config = dict(
    d_model=384,
    n_kv_head=3,
    d_mlp=1536,
    norm='layernorm',
    qk_norm=False,
    bias='all',
    parallel_block=True,
    init_std_up=0.0214,
    optimizer='adamw',
    lr_mult_up=1.09,
    lr_head=0.0084,
    grad_clip=0.5,
    final_lr_fraction=0.0,
    train_tokens=362600000,
)
Each number is 128 + 24 x the weight over its row's rms, rounded and kept within 0 to 255. Layers, rows and columns count from 0. Numbers have three digits each. The size before them is the row's rms in percent of the matrix's.

# up: layer 7 MLP up, 1536x384, rms 0.0653, rows 187-286, columns 192-255
# down: layer 7 MLP down (transposed), 1536x384, rms 0.0515, rows 187-286, columns 192-255
up187 103:087071124091128121121099132168106140153119131153149131110142145126159134106152149122145122139131092099157136144139114113144139127131113127143150141179145136124121126066126127167153125108116120
down187 098:122120123107124132125147154128150117109120104069115121149107106098111123139096133138119115162132104139132143108115137098118149100119135099089076127159141095115181127177137132132127140095154129
up188 103:111129137116120124053118116088107098121092117135135139126110114140122148164127116105119154136129162110121131126160177121110095145102104140066166137128115133145154180108136144170171161107106128
down188 104:131159143123115132144135092130122111108166122139115122117143097161119127153094107127110160153057158076145108078153076135164118112127144126178128116078138140134068113135140104098158140144143136
up189 097:133110126146138159081142113151135121088094124156104173072133107139123127138088134128120134154116098139099133149128100147163149125115150146147095167175169126066111129144116165160137129111146093
down189 089:159144125118151159122118158120084081171129155117112120118149143137119124157107134161110149153133126152131152096100101190087068135146145067107147118150126129186123124140125121126113122108094167
up190 102:167163109153060092119171153085108120132130106138141139126107182107126147153101113108066102132147137134115122125099133149097126123090133159117098132137076110160133118130121128134127081154126160
down190 109:092138078126124105143120120149122086119157117130114125128138115148111137163102110143123120137113139143171118088121148131154141136103107109146108139123129139102123107066128154113162136111124153
up191 090:138144122157135124113157132113151095097120153143152148164132150095112159107141148107120102119110088141107120115175141123125126128099133121152156184113143127097112123085108156161114108180159137
down191 088:149126105096143111111153157130078136133176147123097113128128125122093113167154098156111155126159136148128140097137112128130116124105096102117125109128133116184132123124110132154134134087137157
up192 096:140101121124113100140100108198121127128113136138146130139090138124156145133139141167106130073119152129113135089159152158171102102136115153143116104136063172151120082106098095135134099139119121
down192 102:106130152126117087113148039087143089178154132169140101160136139103152147090136147095173083163135115106086078135102137122125142155077125123126142106133122154173121122139119109160109182139147129
up193 106:079086102117121112081110121141108085098148123139151111111130137116099150145117139112089132120109126096124127149151136093151127103124105152101118175099115126113138135103078147101185147143106138
down193 114:110171130135088175165122151161157149115097095166126106132102109144104121109097116120123143107146101100113124159131118116127127104135111120126105174128138141119112126109143140140113136119114093
up194 103:105162179121107136119127131154153130112116135101081145149106165134122136133082143120116105098139105170138117141158117134117113110142109158098091133165132111106140104133130143117104125117155149
down194 095:126149106162190138134110073128124135143118112168169114110172143134045135165117114122141113095136145139095144153051092088131136113157123113124134136109101100126149096158114139097139141159124131
up195 086:161138200147149120107159081162127097104103088116116128112178100133119125208106096183150139176181174119095153160128132148140157104113149140115143121124148110068137131114103165150123068094134107
down195 085:104137092124110153139148155128122122167125148147148124127093097114143150057126153080103121060107135154104138123170157132125118185121107100116155139094118123142118142098133110128122136143135144
up196 093:146121124143109161138114123154109100171136123155148094127140112155144127169124154139119082139145147129115153116165101119103079159094143164098122113173166119135134093102114135137156074105133111
down196 088:109095138114134134122122156084138158144102141088124138065167190165140122126118131171119132120110133130171156161107091148133114162138089140169135168167135152144148135142109155140149161125113161
up197 099:134114176118093114095139129131122117147055106118083121156132138125138132120113180123097064105164148138137168124114126179103146131115128103136131135151106140120116121096141112160116130115120085
down197 088:138147158145115122142156130138168127115147139156135135175161155133098114127162098121121093105157111102153118138118112094118095159153134138139135109140175124125078103132081178119119165157102152
up198 102:119122116146154144141112114146147114131100110116143121133144136176135123114149130159089100109144146145138148134122104163117132120135128166103130134115125115114137109111131086153148142155114156
down198 097:140113116163119115116116135151100178128129146095172181114113119099110135139154112165100179134141128084094152108105110132112136150149162163149101135118186125142151127109117103127108125112127130
up199 093:083118137149124183102160148129140131135162098133144146145087087106191133134132149167157115077120137128135128141175117088163124152150125134136116160164134124139138133130130137125083171132147137
down199 090:121119093149141115107092101103091171140100136141107123193140134132086169126115145140117113139179123120091140099127143109084152120141097089133140121156130114135103095118134104129112145108088141
up200 089:098121154110098106107148115118099050140105140108118138124177187177175153177119117155122103126168129100116137177126143108132141136081158113122124128079094140140133136101114163123102127114121132
down200 097:093109161141150098141099134122131100093146111106087161149144110102124108125049122125174139114125144129121128141162168142137084145119109113133155141172134129080122099125158154128141114171112127
up201 099:131131153132181117151094110157112098115132121154128171116097119119104165152134137131115161095162138174100121157151093140136127109106121127138113167129127100071125098126146134118180127101158122
down201 093:099103137125085151063101097147182138152123132118125123138134133147144098135098125074111103121123150174175118116148154134062125119175098079129141109112135144155175174090098104161121145155131114
up202 096:122090131112098127107124093195138099094112088140127087183181157115134136155103118128123120099129176101128128137115158152117120127083183094115126150144168168150111086115112114166117124130110179
down202 083:162133136154110122134144128146124142144163129126127123107152120145135087057138133140114127100115095106071096109121116137141165101179110151125170143112162114110137153162130109131127147154117163
up203 109:136123145104160134122114115149097100182122180134089114153145133099115139158162110112115161143111117124115142133117152111173077148113124138100117118133101127130139112090123145153156095142151119
down203 112:135138133167113136129123129129150109135143152107090081141102141149112137071142114151105159164115103132140115129134111099174096166119142164118118126169112113150157130099156091091138108116161142
up204 092:131134154151136154110083105104104123094117138134072174124126134117109131164145118136135139132161128122198145147134125121133122129137161123138085106175131118153128126097143118121105144141129120
down204 088:148117125119133081113138121137165128151102182085129096098138129150156111115179113124119131132104146126081152113147137142114094166129129114124112106136150128117108158175132122143134114114137154
up205 103:115130166092124132121081117154108089084105119096083134137131120122162142130132160147146103150162091174092154136132121117127092132133194152132105165158129103078115115138131123133106108116139142
down205 103:104119136157102129113144101126152119141139135145095108160112117136117137149156128170141152151118122152115127161109156150104157114102108101130171105131121132117138120150141160096117150145114135
up206 092:143117137134130211108106116143099123126155085131131128127097138093078146129120124129129126177128154143144140118141112143161073137150181144147130134098162117140115130138109110148144118110123136
down206 091:137151139118150132100117120119161131163103122115126131140142097132182137138129145129138080112164142127116123084127144104111149146147135076134092110160113107124123118090132113144123096121149113
up207 101:136110193141123148114088155113147081161142115111173086105143188123104150145119126112152168136130152097129130085167139135110147132118143114101151134123146037129107101125089142137115144133135152
down207 101:128121098123141103121145093145111150156084132138103095118116102126163108133122138104118145164128142112151133118106174170140149120119153088113112094152151135152092131144121132088111087154117162
up208 102:140131149115138118124114073118113116139096136185162136112148130137130156119141122068073128091167139128110183127141132155123106170106118115132123138133134089147162138129122092134126132155121146
down208 104:091124132125111118135138136149106133048127139082156121154115115172126116095115131145130136109171100152090126134117121156111118155124184118137096108151122142145122182120107148111088071128132139
up209 109:161098132117143137106095103161125148127124109163077164184168122152124086158163138112104135146153164102111142136156139137151107149102144164123127111132131099135126097117118134137164124108145162
down209 108:139112161118142128120120123178154113121105146111121104166127137202123166162098156128103079136157118137153157110103148122160129110111123164099129167112176128143116151110121137110112116094118142
up210 107:103125146123138146118132116134099100148123135127146103182138146133115138097181100121142118127130185103168147157154147131160098104124161129124129077107116077131146131113130156150079137138109140
down210 113:142130085127083148146173114093122111116078113111152125155138103144104096131087176123132116122120093109119115141117104143090087107119122131121141113123111117113137108109127105135139106137111113
up211 107:122101094144132133131076106135153070125136095158097128129136138116108156153151072121118108075126148141138121114157150171119129118139122144154121154134121134123158146120112174121145060153125110
down211 108:103165076091120122136115104148100134134116162157152112072153141106102167169116121108130155118157148103119135111126123121162106151098159143140125100162142183179088092101160117125136123094084095
up212 108:120154145135095168060134101117139154101097160127130133136161091116155139166146079164127151095108164114080167147141109168115128157157103156153081089157114131144152134117116136109108090114128147
down212 101:116128111166132105126102133125154115158082135111154121138114072124098167127114125119161150128160118116124136121138107140138115139097128113114073110147107157138137125100125141141118114113052168
up213 096:060127112130094126131103131156117091146116147120152135114126154124087149130112107126118116120100161162148140124136110116127131150122176127111113146105111049152138080088107150156124126112132145
down213 092:120144138133128123106101149119132113119153116187127116133126122112121124105111118157102105135119127141170129129140126128136120092133130126144164144195192165147161123111142149122131127150133116
up214 099:150145120115123130103126090133091121108181108093148123132097145151133162167110118126112094133174161150137136111127131153156100163144113139130073189124126157117129156099135157135137103129107124
down214 089:107139158147096086128150104162075128137124125153142143137084098137107141086112140135112147158137142083135113149099146150106144089082106069110103143102165162126086155160112126125103142137128117
up215 105:097085134130123153115123115123101113141127123142170139133114138138192148149126161143116097123143187126115119109178143133113171153111165147116105125140121136128128095131147115112115136140146163
down215 110:112214144123136112097138130154141123124109119128121145118157137112109150172163145112081128141134132111179174112132135139128105114169127117148110115106118131122092119126124120104159087139139134
up216 100:132138120112138165125106142143097105144139130118155152127161091114139096147094167112130107127136158161126138087181105109156130131128131134148111122116106147160140146098113145153143138145101068
down216 085:139113107121152156111131146107129110132137110130109119149125129140104145148109162122094136125153119152134166165104157120113069122103113115135144097174123113112133136141124140148158158144113119
up217 088:170066123114149151150116116142104151135136117119112135120167143170117192130140144114080105118142124126105131119151146110182108085117116101160073151117124121128099091133142099172089092136164155
down217 085:131141128155183137114154109127124153134098131072128101121105159156149113135128129137088123174149113132171105149172153125117092159113142162108130131132077150153103123105182113128136129132104144
up218 106:121131168119111120136118132138168095083140141135094153147143201136147160141152139149086134109157161128081108135118110151103102150139149148106118118140144127106129124118134144182149112113151157
down218 096:135126118097156145202196100074105147146113134174103152123113135148146123121125141138137134146155125090177143116104141141130125154120152130147142132129143130081114093144088150143102155139135124
up219 094:119104137103101156106106096098192115111132099114122103080112137134090140182121138128104111153131144131136092079135121163111084140129143129137145139111154120123122133126115150157151079088161133
down219 083:138150106100128089150160137137114099131140169153063131117146099132106149125122193083137125096109137109128132140150108089136132127165150114099109134121129135139113145113118149140120147163134173
up220 103:117118174120134148115144103131068131131097139125121141151137175142134111156180123109147139144156114123120142106174140127126113143131125112130124116112118078132144112073131118133116125060148132
down220 101:119129162097117138174149141112127165075111141131133139152143122125117145096146149129157126134122123125084109110121161141120116124130114099107099117113153158131122156117115110122106130154129135
up221 106:113131117135128126102141111132118111134106181157119155111125165155095132151118136115114108109137118111137150190158159151143107177136128152127142158092145156134144138138108146125102140138166151
down221 105:119133097177135152102109112136140117090166162124130154161140140112136055116104142178180124182114085157100187093104102096098105101115110135123114135139126107071108111142120119143140153089105076
up222 096:127120164151134133127106133146099139173097087091126145158158148098118122146142128142102101102143130156112135096133138111128123139100143129120107115174110136113118108128139132155118125127132164
down222 085:107143098151124119106140108143176119086146100121167150109168088142112105134124141128172151149093104093137152123099135146127132109127094120127149087124144167102085131149094129132121143147127127
up223 096:116110146137155108136136107164134136128155141158161170102161147141101111179104146152113109088131122120128117140159116120173105157123117120138135109147118125104115145106078119117119097147134148
down223 095:123160116096117169116122131107136127140155115112114141168132108135170110092067140134149134134148133108085176146161114124113186131101133118113117109051136074125084133105120104093100144120137127
up224 097:147158173096128147116094091105119120158153102169153133149105179125110152105117112159169106112087130125193157132124118155092120110116157133108148093131142110117126117128120108150131142155125133
down224 075:155128136124123093155159113101093096120143123152134167130129119121097148100128116165122121127100124155105068149145171153102114123162135170135140132109139123132082129143135141093102112139131114
up225 112:123093120095121112101095160148129124118136127158171139124103104108159148084133153120141136110193130134114162128134129144155123177117117113119093139126115122146144054124130113174149103095141106
down225 107:140109121138121143095109134163154142129115102163136117120118128140161139162099165118083135131152144133175146111112165134086157147110089146155098116104124098111143104137170104179123164129131144
up226 089:128139139109122121164137110141114121135129146122095095134135152092171093096114124087120142164146139133147165140109139175117092167087137162115113146111109147127151176102130181108164129126090112
down226 087:129141107109083115187114146113153095129122139088122106132104138134132140145128122153137171118125154163164120137119136120156129114150161121102161149191141081105132091144069163097129147144123146
up227 101:120175114094133144110132137141117134140165168110120104132141167132104090133134146095100105104148114104096121078150157083114144143133109126118116107111136122143119115095108143130121160130169105
down227 106:123101136151138124104129086148137116097108127148133123141157089082124168113132069170110130143162144170152130166136118127133115090160147138131097109160137152119153144146184108103138094187105123
up228 100:113141129141101107125114121107147127100070137134057133116127118173131128129114139167123103140185154136109123156122127123131130112122137164105110122107108137117101148065099141158131126117092137
down228 102:119131173133087152128174134132131153102133083094099133148163104118076160145109119113096071161146144120096134164136097138170137106126124151111107150156120120141158113150122125105099116156091112
up229 106:122150150152137107105118114159106082133129081153136167072122150079122095121121135147113161139126146138113149105112114143131105106085123145102149125157125117086129117113118159155165087134089098
down229 110:119148129135140136080178142138121103115115132149106160136083156145105138103166130110081136146134135109195135110112136137129119142120104168182112107113153123123138137140129130116153073116143114
up230 098:146112116105106154138139172130098129113110125124108113101140119131121164107144127094063141145142118118111135127105111131114135093096123125152113140082114206140087159148150096108138093136119172
down230 098:087135149139116120141137131175097146151134130125117111133132168131094121098121125116148124106153139177138157168132123130127089117141105132127158095145163129141120109143103128120132119129146135
up231 110:140109143138092139093114150137150096116102094111184138137106144091151118156129095149104105136112098149128147105129141141148109132077110153112138165125146114150126114157089188149139115101105153
down231 108:167132113149037108111113083124141137111112142129168102119134098186131095138113138124190136113128146136104148165132065087091146151121094137114116109101133107144092103090142110113130139109141098
up232 099:102154124096128099152099143189143155096137152140124138136125126135191134174124140119114137099124129112105146142153124103137118159071145112131126093121116119126112158125106164113116088128134162
down232 091:111132167138114178106111126087147100143123106125141140114124117107125137154127139143103093094151116137145131168100075126130105137157160162092113108094143114129148122148149092115153154073147091
up233 099:129150164143160154159179136134152104138072139144064121122142204082087122136115126084157139119140133137117153178139155172139150172119152146166124127142127069139155080121138114109118104155109067
down233 098:098147130160130110080129103123112125131128112127116149121073092138163125127155149107145155098128134129160120164127149130109144130088156076168116135131131180090100113148103141077093113137161118
up234 095:101106132130128172122137112166095081106083129120089171128121146120135146183157110140106063080112152129087109126160126138139131144103157132108105128142143151133136076112114107131108112112142199
down234 088:111141095138109139085201144125121101155166148105138164142166145108165099114116170135144104164102104123133167130138140112109129089143087115141118111144164121079136166136120148108133147136116134
up235 094:129077152112106150141132097175148093136143144111132203093154099106150139143133134104110110144136169155131166111151110148105106160086164147140093200104125109124130141132138127145130129113145106
down235 094:130147106138113151095102166164128148122126177176108099125135156149155135103105137146138145132115119131175151112107136096141152121157157115157157114138101108180131120113129077101107110094149103
up236 096:141107167112121106099167107123144093127089149151115133117136150094121162166164111121115139133176125126094119161130141134164074095095156140078114109132151103131150074144087164161146118114136148
down236 094:135172126146081080086149102130131161150117144105124128141110098178137122115080133123131143098092112130131133097128142119124148113104138113224115082116123139091090085147165093136089160154124132
up237 103:150065109163140177069134126128200111109123130153080105077110118115150157161136184140125075140130117109112162144127145170128128150123165151152128163117151116135108074127113158108116104069166117
down237 103:123125127097164146158106076137128117155083156136141140146125132119080132121135115167129161093165119129162136121114115148104108155116144158153126128134110148145111096114148090119112133121108143
up238 101:128156137123108162144159134151139154125141062161127167113100145103116112095117133102151112105154130098110136136149119157118106131132134145176135182114114150139137137113121141117062130148157158
down238 101:146139114137134153166126110185168118137140109134145112142111189104108152122131143111145092127132111127114122103144127120169112140152123122093166180130136082061108145121131123117129157145115155
up239 101:160107146066134144108124128108146132133132127147121106171136127146142128136115111112125131104108162125059117150151132083155146111114155137171114148125129128149147138121104128087145136125160136
down239 100:144141152108075161129115122159137092076124166114101132112109134117130162142135141121116141125132131118121140104127118118123095164113141101108141106114165076137177111133113079159112124095132172
up240 101:160116166126138148131139091145140114140074183102114136145128152138095167107160116152071093150174140124102112107122121090112124132105168123176120125084133162129115124115126112142090126164114164
down240 107:093162154157157152121169164163139145141103144143101088146172167111108140133094081119136137148137140143121127105131135161091129093116128124097146105129144171168106126144157127102132126148113141
up241 098:071165130172135128119101098142138110131123164152135127117127122165158143105115126141106122109179171152098136082161100134140116112151184184150109121116147108139166177126123088111116103098158083
down241 093:143115155126121118123145160181081156155092139135130099115133140116095128092119147119122142153119111126147140149114116168110121116102093091131146135134135166114131100118133089122107141144091142
up242 094:079116123134117140137107123144138163089134071134166108102155142140165115115133109133164112134158141145135109131186184149103106125130141160135163139122127108096134171098118121170099128128151124
down242 087:192123138142139117153115131149124105098123155096102125117124147080114136098140158113111161149114115078109117118102107120167208094132098143109125143135119123139118110131110141137120133120115140
up243 099:119100130136168158108107099144157143075138132168146166148132134109090118130134165133113132150092122128135148112148128127155107153130125127112116098124171130104145151116106135112136133143113148
down243 100:131158121145089121147119142135127123149138126120160099173086137118093080139140073138139149075132162133133095118147118139093176124097125120128120107143142165165119157099146128107142162139125111
up244 103:132094134126139129101110101128045162088082156143092144158077111114143144115096097088109123126140174134103120147158075121141127164095192121114093123119141180127097132085119115113154131131094121
down244 100:151145116182120158136168156083143140138150137124126120091091149128161162123136192154134119084157103072106164132108130131142129117108116135131152117065126191148099120165133108132105099115131110
up245 096:104119138107148160117097145156151113138140169119148135118136143088147099111155179168103114142100103133134120087184178117118098119130114144149101151159137113079107129128097203148170148138120121
down245 097:122139165143089137131172117111104173100115124104166162129096101113143131116130112140147106123161125114121127162096104114171164138140111101120137099121155145135147118109126082147129116134110149
up246 099:117119096092124133098109107141149096110136081127095120150078138073132114143129114117129102109128129137102156167153140155117120152105125173125103125148152134122127109100142129162125122106151158
down246 100:129123095105113138178105157092129132147117156114155116119097142183152122166110127121110124112087168151103134137127141128127160101148132115163116080133152109118173100122109128096127121091138116
up247 098:142101092116125148084167155158126134130145138125155097134120106116129132157135129131135147137139143118140161138120125106141148111078183149143071162121124134129143125084132148147119099130141126
down247 100:122128155161105132147134101145122152128142115112141120086120146123091108143112131146127100137151145131166143124141141139087099122119067155128137166141143111117160095140154109113137135168108124
up248 092:123093129107123128159115119142168128094121098117144140119128139102097106125143136085098133136114109142143143136197149147157104160139123149141109123123168149077157091108132155132153143123153107
down248 091:145142144134166168096126146110100168140124117105102170135135127142138145102127140091137070122117146145156091078119135125101130104142103141080132088136133106139095115148108130136138111126092158
up249 091:119041124118108157110130141108107104112122109150116137121095148108143148159151186079114122133133170141171159150134175119143129124134166142142118182164140076123108124104127125158125111115154130
down249 082:100150164117137107143137163101089156124178118118163119160126116121080123125112134154165114157122127101127130118123109110131149104128083089135132123151139140135097131117142111150138123127113144
up250 106:125087113121129153081093122142087117162149105156107135126121144139153161134095141103114155104129110147131171144141151136101105158094164140095152166117130094132147090110124123140168142115136161
down250 105:108195132135157129125146155108133124163086111111117158123077107093111138133115120173119120166099131143091134107107085125162118094153153147109115113184132136149159074129139127137111121079109120
up251 091:132145137090179133150098093143136107116165155146130156117115132131120123139134145135140114120128150125101141133169181086141117135099109099159115126123145107104094117157126141118130139128125132
down251 080:126166112133107118148127118131103158122133114128141136146131091114152133125105104121159164136134120135093120071103102152085128121136143144116134112131144170118140094115133107133152112102092098
up252 097:159155093134119121101114159130126094122158152133109130112102142132162105110155152095060150067140126127118146135125138138141163138090087093107074184125141112135179117135119165140173163117128124
down252 104:148128116133134122158123129131123144117193146101138116112124103158167125099138144106137107148160128124140177150101158112118123112114113104121086126174150095108120131126135116119149108135131128
up253 090:116120106097125139155096125150117098105084152148136117160137159176095141141128159133172146117148117125127111136152120109122118137099136145113066078134098189136147114075128096115138146113116146
down253 088:102109134122139149104165157119152162161133152096138140098160157155085121084127136124133133184151089101100165159111098136158152101199128112173144152127089103066136120147118167155116131128157085
up254 094:101107140111061157127079092122137105158119116087082136090150113112157124156093150150143100143109124153173129106140152156133103145139160127136151083116128098138102142096073119125139127055153145
down254 091:150122148209107112072146108086120154086131156117150146132148119132139151133104134113143091147137150094120156117127173118083175164092100128142120096111138142121139067173157080122142155122143172
up255 107:115122112102113100060140100152151095111137136124133149133120148107131134142116156156136138129122162124114172182158157114144124120145137119095120127133149116067147138097113146134115077158131123
down255 093:153095128114107150128119126122122156134157137111126143139118142133152119126166139111090177107070152134101118133073127109118163126115135147184133154127134124114090118118162143103112143124162135
up256 092:131141135146128140097148105106128101144135131123146083161153124121164114131127122135147115108139167120148172146142124164158116160134128143144146104121119124093112155118125157143114161081106098
down256 097:102103129156111127129138150188159144127132132134113148100157123123118133147097129118170112117142121123091121116136101137167151133086136114137135152154113166119102059094113082111132164154124192
up257 094:074093116129140187125145128144186131146076110129090168139093138132146158095180150131092106139102157127098143122148128116148116167105148114142110116120140158135123099099146164179099159150169093
down257 094:170120125133157092115137135154124109109157118145108131162114126114094143144114094116147144174123140108148140110141145151097139151094138148120131147115131087151127106137103067133114125075124137
up258 105:152104135133129132143090089113126110121088114139136133120112145129165123122104146166133084130180101164143157173145123108127130122106131131106096184108117160145162124122080189139167091127152164
down258 110:148121116146152126065115128161120163121099118146133133102129108142143132130063100151135152117113094146184115140120147137097112150084164102136141135140125141117127138123098135091113153081095110
up259 101:151124140118110135082146093130118106143140118153145147135158148128174109149145155102086106138137124163136167100119171146163119075111103140124132137121160160104093145126103138138143139151092115
down259 100:125102146105121179148174132104151129128124084110113132087183143151157157165118100144116084112134101154147118118104121163141123114125127139109141152119093127170165144142107125102143139098156101
up260 100:103138151150144128138114132195160124114142132131109129109124128092101148126108085145147171123124130158166155129132125148153133140105118124101120133136130098115124124142124145197078155157164121
down260 101:105118087121144121168116110092136100143126139095139111152160124127136145158132079100110094147104145155099184155070124166121121141152182145130132138131122129143157103134133109078113075179187135
up261 111:121151152116164161085141135130068134132087135124161177087111116093116134123152153144120108152129143118131146134159090122126134169105114144111107154126101100143155145112120126129148103114202128
down261 114:095161119094135134135080134127135130153101142118107113176112125097102176112163138120173166123075107144135152130120092124117148070150136133140116135152108115097107165114139120089114164161110172
up262 106:158084150150111160116147139145123132150098099137120182150131170156172131128090121163117136144184152161100120198136107100123119118095143142100104088105096110102160132109164116129152077130138136
down262 105:151126135118132144124148133153184109161094133145144146119112155152141154118120121098144109109137149157122071182122118178117155087181118159116146140106148111148123085137146114118140139115095142
up263 101:127122124127137174163067113100104092108108150157159142144123149129161107094144130152101149133162130121121160134133112125084144113145118153147079167115125127116145163099153091122117145143112131
down263 100:126109099134118080117146131135131129100130088115083102113113124096152153136135127075157153151074144115149115134147157141164114100099147134130146102132136159147136107135156152142130163151146197
up264 099:068127101103110121130123115147109096100175180097127156138125178100108134123135141106129112136088121112111157101111132159158107156116107105118147117085113161136157177130091149157131116134105093
down264 099:057106123118128111149146120131155099155142098114171097115126120163097072114091139109110133155090136159081139131145135104096157132105163150128113118067105152136150115120149124138127152131142108
up265 094:132127123056085132169101131136158144096120178124114139155143121146151147082090180124158113143118149132115125102148122117126097121133118101121114159158147142123119108120148128138133168182097130
down265 097:117074144163128099109184113108145074130133100097128129138109133122121071173130115157105128131141120093191106188129096125137140154096173145122153149106130132174172095125121114165116129113163150
up266 103:126066087120107102149124138144117151099137142111124121102146129136121153119143146155102131113134136138151145169137122134134122128115118127144089149136093118112105158120135162126128127135132137
down266 105:124124153155148112145133145094108148159113127147152118115134147121134105145178093126120136148148114091151120119102111091111069196158139095102118140132123150129103151086113153127138094163103165
up267 099:169114130112123142150167139133147114154142130121089134104154131094070148127127123152138142127140117147157128155138106140149116073110098135154104144114133139121167142099118136149130085124104107
down267 090:105140113162094107122125125121114101151157143104145150133097119125116074144144121159123090092132113092162151144125110085145153126114109093110134083144163137129092109170130135123100125125139135
up268 097:141069196146112123130134132152140127108126131136159120095156156147140125141131110152109148088130150104115114169137111103140132177117104150092115139119136123139158148117073108124160074107156162
down268 093:123167106112128120143125107161137139170150138154115176149148161141127139083157094104134140123108120143118132149143080114079087098120141071097134095115165104079137173110149108082126156102136092
up269 100:101122133141129139089129139134149135119146100115144129061133137084110110122209128114129111150157122129149133097150119115167101123150144163099109152126133120110074153110130131150104090095128097
down269 101:130119142145144074153136119114157134107113104106077124101152139158099119179127100103123132115123138134156087138105164130129107087067155104162153138113152103091133107095149129140144143112130131
up270 089:123141143144139174114120103108149128107133128136130169127090157084139120153152131128147132121137111118087131175149101114135113134125128132156128119170119094117170137124119156140158119110136106
down270 093:123150111162122155116118184111120133140124131087136104128133118135142112120165113117158157137108139147156148082156171128126141158124115108118117162115136143146095148109092139059116159118140139
up271 090:103117130175134139102137116159121132155104102114135165097138154136125100132091138135132098119171102112164117179134127170143088155125162147092158140122122109093148164143138143065158154167123132
down271 085:162152164131104142191164134143114192140140113140134150144083161072113113100112129123095100139146103142087107140092107141175154125121148111119150125119089152179099134168133140160133128080137114
up272 095:073118113097129115126145110160142110147141105112124133181095172153148176132135123118148111156082164142070153126141127133147136127101165128126120096109139123153138068125101134148124153116111148
down272 102:088159122151107128082080155137150109090095148175139172122075088114121128140108172148165129108111115145143122130154125169099129112174136124135067136102131110131137158131164142117099094120144095
up273 097:152107134105122123090138112137117109067119083153114130126144156113119134105142139181140110133150170144124163147119122127152139120153137175139148141102087092156096122140145117099134115093105102
down273 095:136128153131140135096160124101106158122130106145125140058101083147113103098106123123132126179134125117198152117082161123121200084120155123128128141130153189176106134125156109098147117091141120
up274 095:138137153112152150166084086136126142092119131117122157139150130118115164128172101135116132143131178150091170141149136115144117151111139139108125124146153122091119112081123187108174112160146121
down274 094:104147095111128184124151201122148121182149088114120062106101141138144115118116128138111134087140106093153125165124143137116138154073122132110140126149111113148188129154114135089145150104165154
up275 102:112100126081107141115141134106156122097118135112133124143092140082103164112146170166094089089106109126104178095117107121128088155113168149143111113114119137132189162090118133162169137127155151
down275 101:118103133089088108093104072138133136093116108166130153171128152174120118150118134089144113120084154097116103135110123109121114129143152143136130182152131101151132103167132156098132145147133128
up276 098:125094114138108121087080157116160117131128147122151134152093112088126119113120142133129150114130123115134147120125131146153111136105098130138128139142126121128166163139133166152136055142111131
down276 100:154151132098142147137118091138124180132145142147054154116148123166128136087132135116118098150137112146120120135114108143110135130153182115099140103096148106115134119109092103162128158144106161
up277 110:107077162155088153100113075112130136109089120139124136151130135097161160108133168177149118110153156140077140134126133131130107140103144131117138126084088103101140098125146137144157136145114146
down277 112:117131165166113107104126117112106141111137126113075141089130061097096112120115138130093129154118145156155110086104162134153069126137111127127106107142125124144113137126127118144144154148084080
up278 094:111098145102118140102121137146132135119138133135111129154131129143120170139150159122128125109129118104155191161158100155152106081093149141099126143135139106085165090150125140131126128124137097
down278 092:173118089126144112116123126140095123105098069123147132125124174100086084117120085154105128132169122148146121135112111132110130131127115126101128129112102164143101105128165157091117112120128133
up279 080:107117112134141121117122089133122123109072110146117172134144128116085155167153101156098111133102155106104108149162100131120130178146120096113113112122107139124129134117139173128111131143174129
down279 083:114096138124132110135111170088159094148099128110139124136152159126150094090112142118138122148128128165111148116145150127136128075109112171123176138124105149147111111115138109124139127119083133
up280 108:188120148147155119071163156134158137096163106140121160139123129115117098148142127187142128109157139115168140143184140136142108140140143168188138104138142142118111160086109145148129133094136116
down280 126:142089159163155123132111130121146124106096096152090149138121149117095118168120099124112129137168101140166087106139128124120119119121095124114100151115108132124143128099156127091155133166111112
up281 094:184149136128114129122129048143153119127089157148131107132180148153146179139128159149127096053155156128136135086123107153153132145168142126094139200129134155094123146081118114168089146098133101
down281 079:131176119149151096080188111142127108117115140140144125090150094169102158130132122116170086161108078151122127127102127168122136126141095110112118110130143154132133139127129117108139140137121135
up282 094:145092081077150161160100120155149139119150110136127113107098155120121140121131156121079145091155143123111125098180132127134113113123121132108119179157145139129131130111139091141076129149137134
down282 100:144209157154123094119134118116132120141103165096126180156172139119159136103134140114169107116133136147119145169062142149090139137117148181113167148137135123126150137108129120131142127147105110
up283 102:103150127119088116125131104119120147115083148111127165145135101120129121154145113119127136079115111110108148148163148167158149130072135136116143111129146122115152129113126121118105118110107188
down283 101:093108123129139128152082108122181155136107115110144147103143157076132131161083161147096148143139139115158195110119161117154155095101136097091129072133117130117132148098118098106130137098128086
up284 105:088111147102103101124107103139132118141109120193107156110114114105170111143123121132101086100139139121092146111152123124100094151157161142110143099097124150137145069138109161126120125148132106
down284 099:116140123102118116090107118124156194109081106143156090175115145130122156131141112133152154137115129130114135141106137085166163123123124153106100142132092144123118157132072135121143124145078140
up285 101:119115125098143209144083140103134100130134120140081126099086129128094145112132149118128152120142142104135143157147139154137137100106167155152131099187136108123147144115133155111133111173110142
down285 090:119130142139130070134129121174139138151140121133105184144154197129165156145120133147150103131110103138153066129090109134108153100106156117164124124108136137082119180125126086139118140093124123
up286 092:149135145145151127137126119104154149145116124113138149129149112085127115120121131139137170165120144142107134124120157135128105155136154160104140156105155125115134162124152182123130121128113123
down286 100:107077137100164154127137133167129112143128144154141112130110124136117162160156174145106137130134105117143135094132133096154125137150160123111077111097102115129109115114108099141125164140135115